Part of a small language model's weights: width 96.
Each number is 128 + 24 x the weight over its row's rms, rounded and kept within 0 to 255. Layers, rows and columns count from 0. Numbers have three digits each. The size before them is the row's rms in percent of the matrix's.

# layer 11 MLP down (transposed), 384x96, rms 0.0665, rows 287-320, columns 0-95
111:170145127133108105127149110141122123136103138101181168123138125114133139091124134138142062076100103121134107090109162094134104124124130142128138118140087066137178132151148152116110119133128107085149110115084124155130163133142184124125109152132129184116169126140156155121124133123144136141
120:154140103136084086139156118139114127162112112094170151086115107093126138178119136150081134135120101135094162150112145136150114133103106132107112156142147158169170166112115136163138112106123146126119106131141087143136162145155133154152134146098089112104123104113130129135146089160107133069
103:126103164139084097135119115086142169108130116136163134117111096140124099138163111121145178174122153110139071141148166118176121130113135116123072115139119145175161142148122121146142114151118143100126101179140114094085128087141133130116133134121090113178121100128115165123130107140132131131
096:189119119138125136120149141111126114123118108068142052164128109100137145143086125112127126167154100123156101094133129165134137115156156128119136160143105133148123102126122120143147106171098157171111137159101114126172136127137116115102128119102119067130171142112098113137152104133114161152
103:126131103139138150178163152140145152104115127105139134185157145147116122162135137169128116104146143114070098110121123147104122113115152143119112158163184113097132154089089132144109117135125110112096123152089075117121120153141133145146062131118112119156114114161097115107126100149148110160
104:087136129132157132093111110127131120084127111119107125133120151085106110129144117115181120104140168072169122151149177093173128149135114142167125150163121141108098134147137115155096141111123163120113165144110151114119174119115111125143147138163105044142126152119120146132107136126125100115
085:140149143111102160135111132087163166114088144145114149160112119125172151167167120112172121116080136125138115117136129081124118127146123132120144136120108151163118136120107063190149158119130110133136114100098108129159111114117153157108109122136087149102078110113161127153129154097149096127
101:153169145151161188104115114154091149133125112135128100116130121149130067158128129101122128108141186091096149060120129123118115152130140123132128118157111124094090098125136076101122134114148133162109169112132139124159118131146141110103130135117116105153116123145156159172131167107121163107
081:102116191169106157117068074128148144128064157139093110133128136108115147144124172118130129146149124117146139141144145151115126177122134090148139167112142075133151150122126104109113130100120123135140094139108131132090158149126129135165167097113127109097144144089129139105156152110108142133
089:087133152071109126140105159120135076146156097111126128119144127172084094102172130140137078090139104156152116118127145111146148098122140146106118117120110120147089080125165150148159134118126123106156126112136115152174139142164125106127111114174136149158133124140130126111139137130105117197
093:138106115095119128142136138131107140157097094131113123166155157123136166154135175142133099119135104162136124102106162127099171064108114145126138115122146087089127101121129093144107123088197123100106106123145140154150174097128158165169099140115136136142085116121139112118136141150104137128
086:119105167143152121127141115101181126136104110124146129078136107111126113127156116159127138156106102126110114155150174125170133124116091146130144143135111144139085121104145089135092115118138172094155143132179116105113128113130095130141194156110126133184114097161102151088141091117126114108
104:146150182142127134176096139120137122121171109138174113098137139133166099141116117115081112137159117118129122090176121155124155127121106152134169116071160120104113081109122126096100159145124115100128098130107117145122117177106128131118118088118161118137156115187117113098128139157142144111
065:125173113099107081139139144125158200145131119135141124150144134092141146093125156165101169140130132092104106149089124129076145112159105152096149085136126165147130127118135142134159120172122133096102112121139101160076136156112154099103157111130123123120123127163119164136117123116101104146
116:105090125123160124127088132131125155187132082155108164156132142127095100112121095131149130133116133161135160137131105134164117118152142151159140149075160127112150154164137134127131117104155148132159132142125114134164093099110108110099088125097085137093161082139097162112127157112087125144
076:138134164125141136144121148138145135133117095083155112154160108125123173104144103120100116098107185099101146071145137123146149144114158117121154159167160108143180112140098103127148160160133119078111144117108119104164110095126088124130111139101113086171140130113134127109115152108162104139
095:094088118114127140113109125086120145117155142110085157167160153160123104107086092158109115127105104110150129166093168128145106110166172125128146134109172155132120139164118134085126086139154101104148146092116116121134155106117141140097122110105111119152129132159181152128130126165120125164
094:101109122141103123137129125133119168141142139115143101100177144108156113153124132114070151114108103170127119077121155129153112104127114091090149088163128148156110197122134148077149137115138122137141162141146131093134174073100132134157133101103103144100144130120127151113125127135152164128
093:112160157144094130113126139152144150112098148103129130106132157127124128130141117100126116089106100119145120127172137100140117120147132185127068151148153149159083165085106112092108133154136149162083158133097118121081168146154146137123124104083120128119153132137113077128157126146169136118
098:120125108105141092105138130107153178116143119143129122115103111125140083127136188098151107110137134161156103141098145140132147159120189127068126128123139182105111126137119125132164114146118086119115142146132106131141133154135130158094195155134131096133145098083122123088104104155114154135
093:136142106117135133115093138100081114086107136133155170157138099116133139140117112125077116188098119140142145104124090147177119107121159153107148108129157104086128159146142185123113135125126120142166155133115161143087101123137109135118139129111106097089137146135112148145201125114112139135
093:083115142147121187097122157124078112157128122112126119169122107102163128174160115103113129114125175117138058143150113154135133108122105121110140151109112117110111128117132165129104170078112140157124153177098159129116143118092119104144093161114115126126118142130138115129123126147137184138
121:204099146159140132170147169096138157093117137125149129143158121170112103145171134177123173117128137115153116111119145133137148107127103106089115121132138159141139137119104130124123153088166167123154116144126125116108119115111086139118127137122125115121098096142107138075111097068097106123
093:120096156104073136133152157142163189119084134153137120153114114105123130092134141136164159153170123141131139119129122132090116139128075094100124112134111083131099197111097135165118135119154127141128082151109147111093161120158142122153110126144129148129106125152119129128123106116136123183
115:179139144112108152141173109133122118104118117144135090149142136102064162163121162197138100134126090105131165147122137150117134127106119183124116136114133114153164118130101109089118094115140089137123117139094113175136114175127110125133150123087114151109150101135111135111119161133086128130
100:061104142132105144136163109131117161118135122146183144082133141113124157116160093128105104138090088157133159141107099147146136146118099102126067114102146124080168124126143145113128111115150119102116138114102101147113168120114139124152150119128139164178102131156149116138128097150137162156
108:184163098094097159147123124118146108158173119145107115087114124137121124155134156073126125135159159096124131127166147133136088145102081155116114146169130097115119118119136119122120126123149140133130081118137092154152113135177147122107131112088102148164163113136121101089123162143170116110
105:144112081106124098136141098132158148094167127161147158112161105124146120134172085112118142125091122126109118083147111145099147098108127160113173111149175155139090124110141138149113108121126153106097120132111117104166121179132105141110135112115117098153205140155135124160127128134114103141
119:112137122104134118168125076129138077096144162140127115160111128129136133132105150091155133080105155118147135155192104093131096123154100127117135143147125110143131150101136112138148118088143138099114105092161134129154130167153161196141138104120100109132127135128171174134113115099093128116
104:095119157110134105132134151118133134115125115108107133132156117122169115152108142168124131146161174144130127132145125163134095155149142142138082103175136105136122091122071151117122088147134154127137137104123115098170104125138163154107105143122100161137151112087098138130107087122091099204
093:168163163107149158127128120121145102123127103100131136124112102128108086099130143146120116133078150164157128135110106138164117097153085185119111170128154132100130077090138091076134134128114168102080176130108133133146144155129104146098135149123152132095162135139130159119125144123139144117
105:142129111124104157125120101164141155130138122095144158162120097090134116161136087121111105114109138101104152139141130153144165161120118128081102128127160127096171115189115166121124117137134117181090085148131131154135120136130145107103093100160074168096100160107134140148146137140121127101
095:139146098151116146132123106094102143171129107141111126155111136073125121140142103139121115178114151124084114120179140087144149133143137174116127106140122137162096104114096148147102112159115152113111109185119088183143144133148098145078116158119134116149116100079152152125124142138130149105
124:119115129106128153146105091103150172117138131181123129084119124115140169106135122118141128152137083113146137118198124163090133124121138145115147103134119128162149090088100122152130116104111113130131114148152150122093167117071132121113153143148142089163121129110155116137080125113097147183
# layer 11 MLP up, 384x96, rms 0.139, rows 288-321, columns 0-95
102:138115147120156166094084129117142129087166158153087090122130141145143140106145126149127145126159123111118129116119139107123107125185115108113174116101133101166080084164127117093109157148083140177115078116118165168157103129118119113128123105120122101122133089142127116132123164145140139157
094:111141145136118127108124111117141103190131116099106119080165125178146135152120125118131134104144140108121124086145133126120091104165146096135143189117134146124094125117157114124172094162105101156145129138097139121160090113171099136133136104118129098093082153149117129086183133141133148137
100:154131134085143109112108117115105106128159077137130165130137136134158114106163195152138146099112135124154187115096135120092085101119120150118148151113160127127146090133156147162111117125140152152131143116157119107095124141128127122124117127110094113134128169143159113052144119103138075127
099:152133144156123119157124124117125099077121198151134126119142124146102137158120064112101170162123105105117144097095138136128124142151082116114151076143107094134125096123154124104128196126114151082152129136158125124134127081118134126150091123096136135149148136116131106155125131158155114103
101:145112132141131165121171114140121127132138131170132153121145119118120131152102161175096156160113131149071108097120126126145105149131115091082142145126139116112125122146066167100138135078148130125127117093156099148138118088147152099155111115086142169136122075138100167148164143124137110118
099:175139157105126105102129126128105069151126114135112101120127145107083135101121140078114173133121119150111096119129092125139174130092145115137123118098115126122085106162137157115113169126099152137159129106144140154092131096169129125130118131147136121194176092144126117103126123131172149095
108:110135119102078107084167145107126128102133118122150133100127135160163149107125145142136135155160091128090123130118127120119147103111135148171109131141160123128111167125140141146109166108119127115107106151143172158114111114065117130111146117175138125132161072155135121104120166158138054141
098:148142106126140120152145133107108118119128129105127122090159195121135160166120117114127123134112117110104106090115153134133097148147096173124144130110139164099160079135146177114132169112142127111136127127132118165134085161134155078135133078125135171169085096106147157125137161094132119119
101:164121101118135141129136085125136126137136126136098139118129126115145117127101172092138140150132126139142096138093107142089111162125140163104100168105146154114141115148120101106078113143112173156101180135171150115084108091179117151105133113122166085151149096116100143182137110139139113130
098:166126139147137097099093099110125121136117139107145160136118150103110096173117134120112156104141139124158136136149123140159112167153102142120119136136104126073083151136143158148140111158095169083123097106125156180139114105090113134116130127169171112143093099124097175120126119081136151147
098:156185144123102146110094094115098129149104117153121164097141110159145134155126137108159135151145159132128123077109108135104119122132151171161088153129164103125108147126176139081087160138133120179098113153140140105125108152136121133153114097134101161115113073137135123097120137104120098146
100:109125098088146129125137110115130128140131112139116159149095109122154153152109108101121155128110112130077096132150128130106146156095157091132107157125135125141172109162093146116111106113171153145186165109139098146134122109109077087116127134176164078137109156126096114163170115150127127125
096:132122116165138139114149119133117095127098156110126131101084133133175094151073126109115130137130135122135138134145122187142114177127153147072152152133139182117122132118109142125091096096146129114121126074102121112150119105142116120117135140136159120122141197121122158162131165128125183099
117:148161104171099120092096090128126136148130119113111149135145140140177173173093132148118153155155129109157087115137106100135153088136179109129135143173112132139130146127121141142138086160097151156154132091133158105128104087120077100098118096128131167147112120116108122164124117129134114108
080:131085091134136098151136109124119133112146145193140138126093160119135098128137161088161138127129099161157134179093144104100084110092098131137104097100108116121094143101123141166108130131134128142145125136102111133162164146158168121122166120167130149122115124150113132158148144102102153075
099:152144161136178133150122140113110087166119107158114161119115114143116117118132114137139174123138150155114102102139141091093136137127134128092109160156094120122115133136159174105137137073098141148131132127131108098117125128149110092104188129114107147163116129110102079123138203136143089126
110:127183135115112111114147125144126086146113178080123124155110155169166124187067114084120130113115103117145123139179147151094123131132171109121130115079155106148142136124107122115163111163127136117148126112108160124123146091091128132129140138109143187130136138130131103144116149110128111099
099:160151089116125124157150110079077118132202152180143146127128093086140129123110107135150129107152117124131122159125123161116110113148123138072147131162098120111136148128102156149106132165115121121143105132101140095184113122095137105141131115099113086139112141120144124100130127184127142152
109:126115123138115165101106119164077096139120131157142166130108115177084198155145130139093141140134097094113106082151117118144124103133150154124163154113136145140120111093099113172087166111104167139143142154140148110123132102130166124138127097145127125132091133148102099124167148127127106113
093:109109126125108144125161141143151147160179143165117122089078189127139156137148133132143143101145071114109133109096102128107120195100137095105147137089097112128152087103151108125140162125134144105136122119140155115140131116159151086166110133081123107152112151110129130093139155119141128126
090:189167171170141099103102071116112125141082121145103153110125144134101132111145159130125088126135138106119151104136148115143122177156132152160129137125093105117127110126152122129105118152158193159117115097114148148129117132128146136122100115128166122117116063128134090131083138122150148109
104:113153144118138111148115081110148144147147140154169177109130114141124106108092159121131158129118148138093138093113078126118097150126149154146138120126125079115167117071117149110114104145106093083139140086143139106111146099122140149134138126146149124134140159145145080159160137167160102083
104:167124067157137127129104149136075098122159112100135129113129132177162136142106132138137050168136127105145121163147165155143111102095147147115110081133137094152151109142116135074113139140086143168130132132118144136129095087108119111140134138135124144163159136128153138112145141132144111107
097:113154111133108109103094120139117114168094171167108159183170126200101095118126138085104104144135102134112146072117143136135092148106137117132099156153133131127161138113093128136126179124161153143103083114112148136123148147104143138128110109120133114164119146140141118126108110089152124111
117:156162098136163111110147089101172087132164143126151173124093147136133163078133117119100130171121158122119095111109132144131127163115168099072113102146160131138139143119090136076118107119104119141130117118166161151118113124135142152101121121160155117073135155124140114099154117129128156127
106:135123133132176135128139125148107155135091103100105158113180115132178155146110146145088146076140104138162158132108114116137165131136119095071128104155138148134150131150112142092146081148093135146152105139168106097114162146132115144122088096143119138087122148146125142101124144087144118097
093:170114079167156121094138121113118113081107151139148162138084140122150140153130143159147133152152137116140171134143158083131116105088144122110121121079086102103147138165144129104150134156124126140089114136150152163106089125137152087159111077107162118135100100117153108099129124136121131140
097:123138118128140136098148169121136123165059115182095145112122103143146140164118156138104108104105127140097151107150136165095089161150167117113113128119126105086110143145084127146110147156093151200117126149136154116123143113110150116138139121155125108106108108120140082138111138095166136135
106:121113123102122124117131152135124135104159107102094154112174171117108112211153152164106114133117131150118088148122133134133104141137111068074097137138138114136142151105129069086113155125101154165138110132115129157132116115137119149166114153158166141137092133125138099133136149132143121091
088:122127093124099134132136084123120083117163106130097104146143136129123143147100102113114110094159088131099141107149137147153160142120125132144121114138092180120120137176127173144126118129131118156123108160116157134160097151137101117144122098137143122201126156123159098107132168057100107112
108:119116116161159114121167119136164152149125127122094089108151119110112147113104145136090131141122093144121101084146137093124102104174121122163124159134098113138106166132115157105080129138081135100145154112155115122098136136116132104202136126108124149191133098140152094147110149153144122133
093:111173110123117128131119153131153123080082147139140160116103136184156108115100089092109150086163117135147138128126088160086132122127127145128125128181123139138159173121123106132160147154155144162110089135165091124121138123080152118151121152076128117115104130143138111166140111113146105138
109:151085078162090154108140078109117149160124107113144183105130136164110130151152086115142161136133115140112105129122111126135115117152138096088149145127174133137105116091137156129129137178132116161103108086123124114123124111158129112156115111104163146161142124163118122158159130157109099078
094:159093155114151098140165064131096149145128112147155131128149173134128160129109138084079114151099088126122147093090159122144129150126110157088123127127169136140105124159120124155130127122103145101175120074155105157113102101122154109129111145148136104128115122137146109153143143131153076135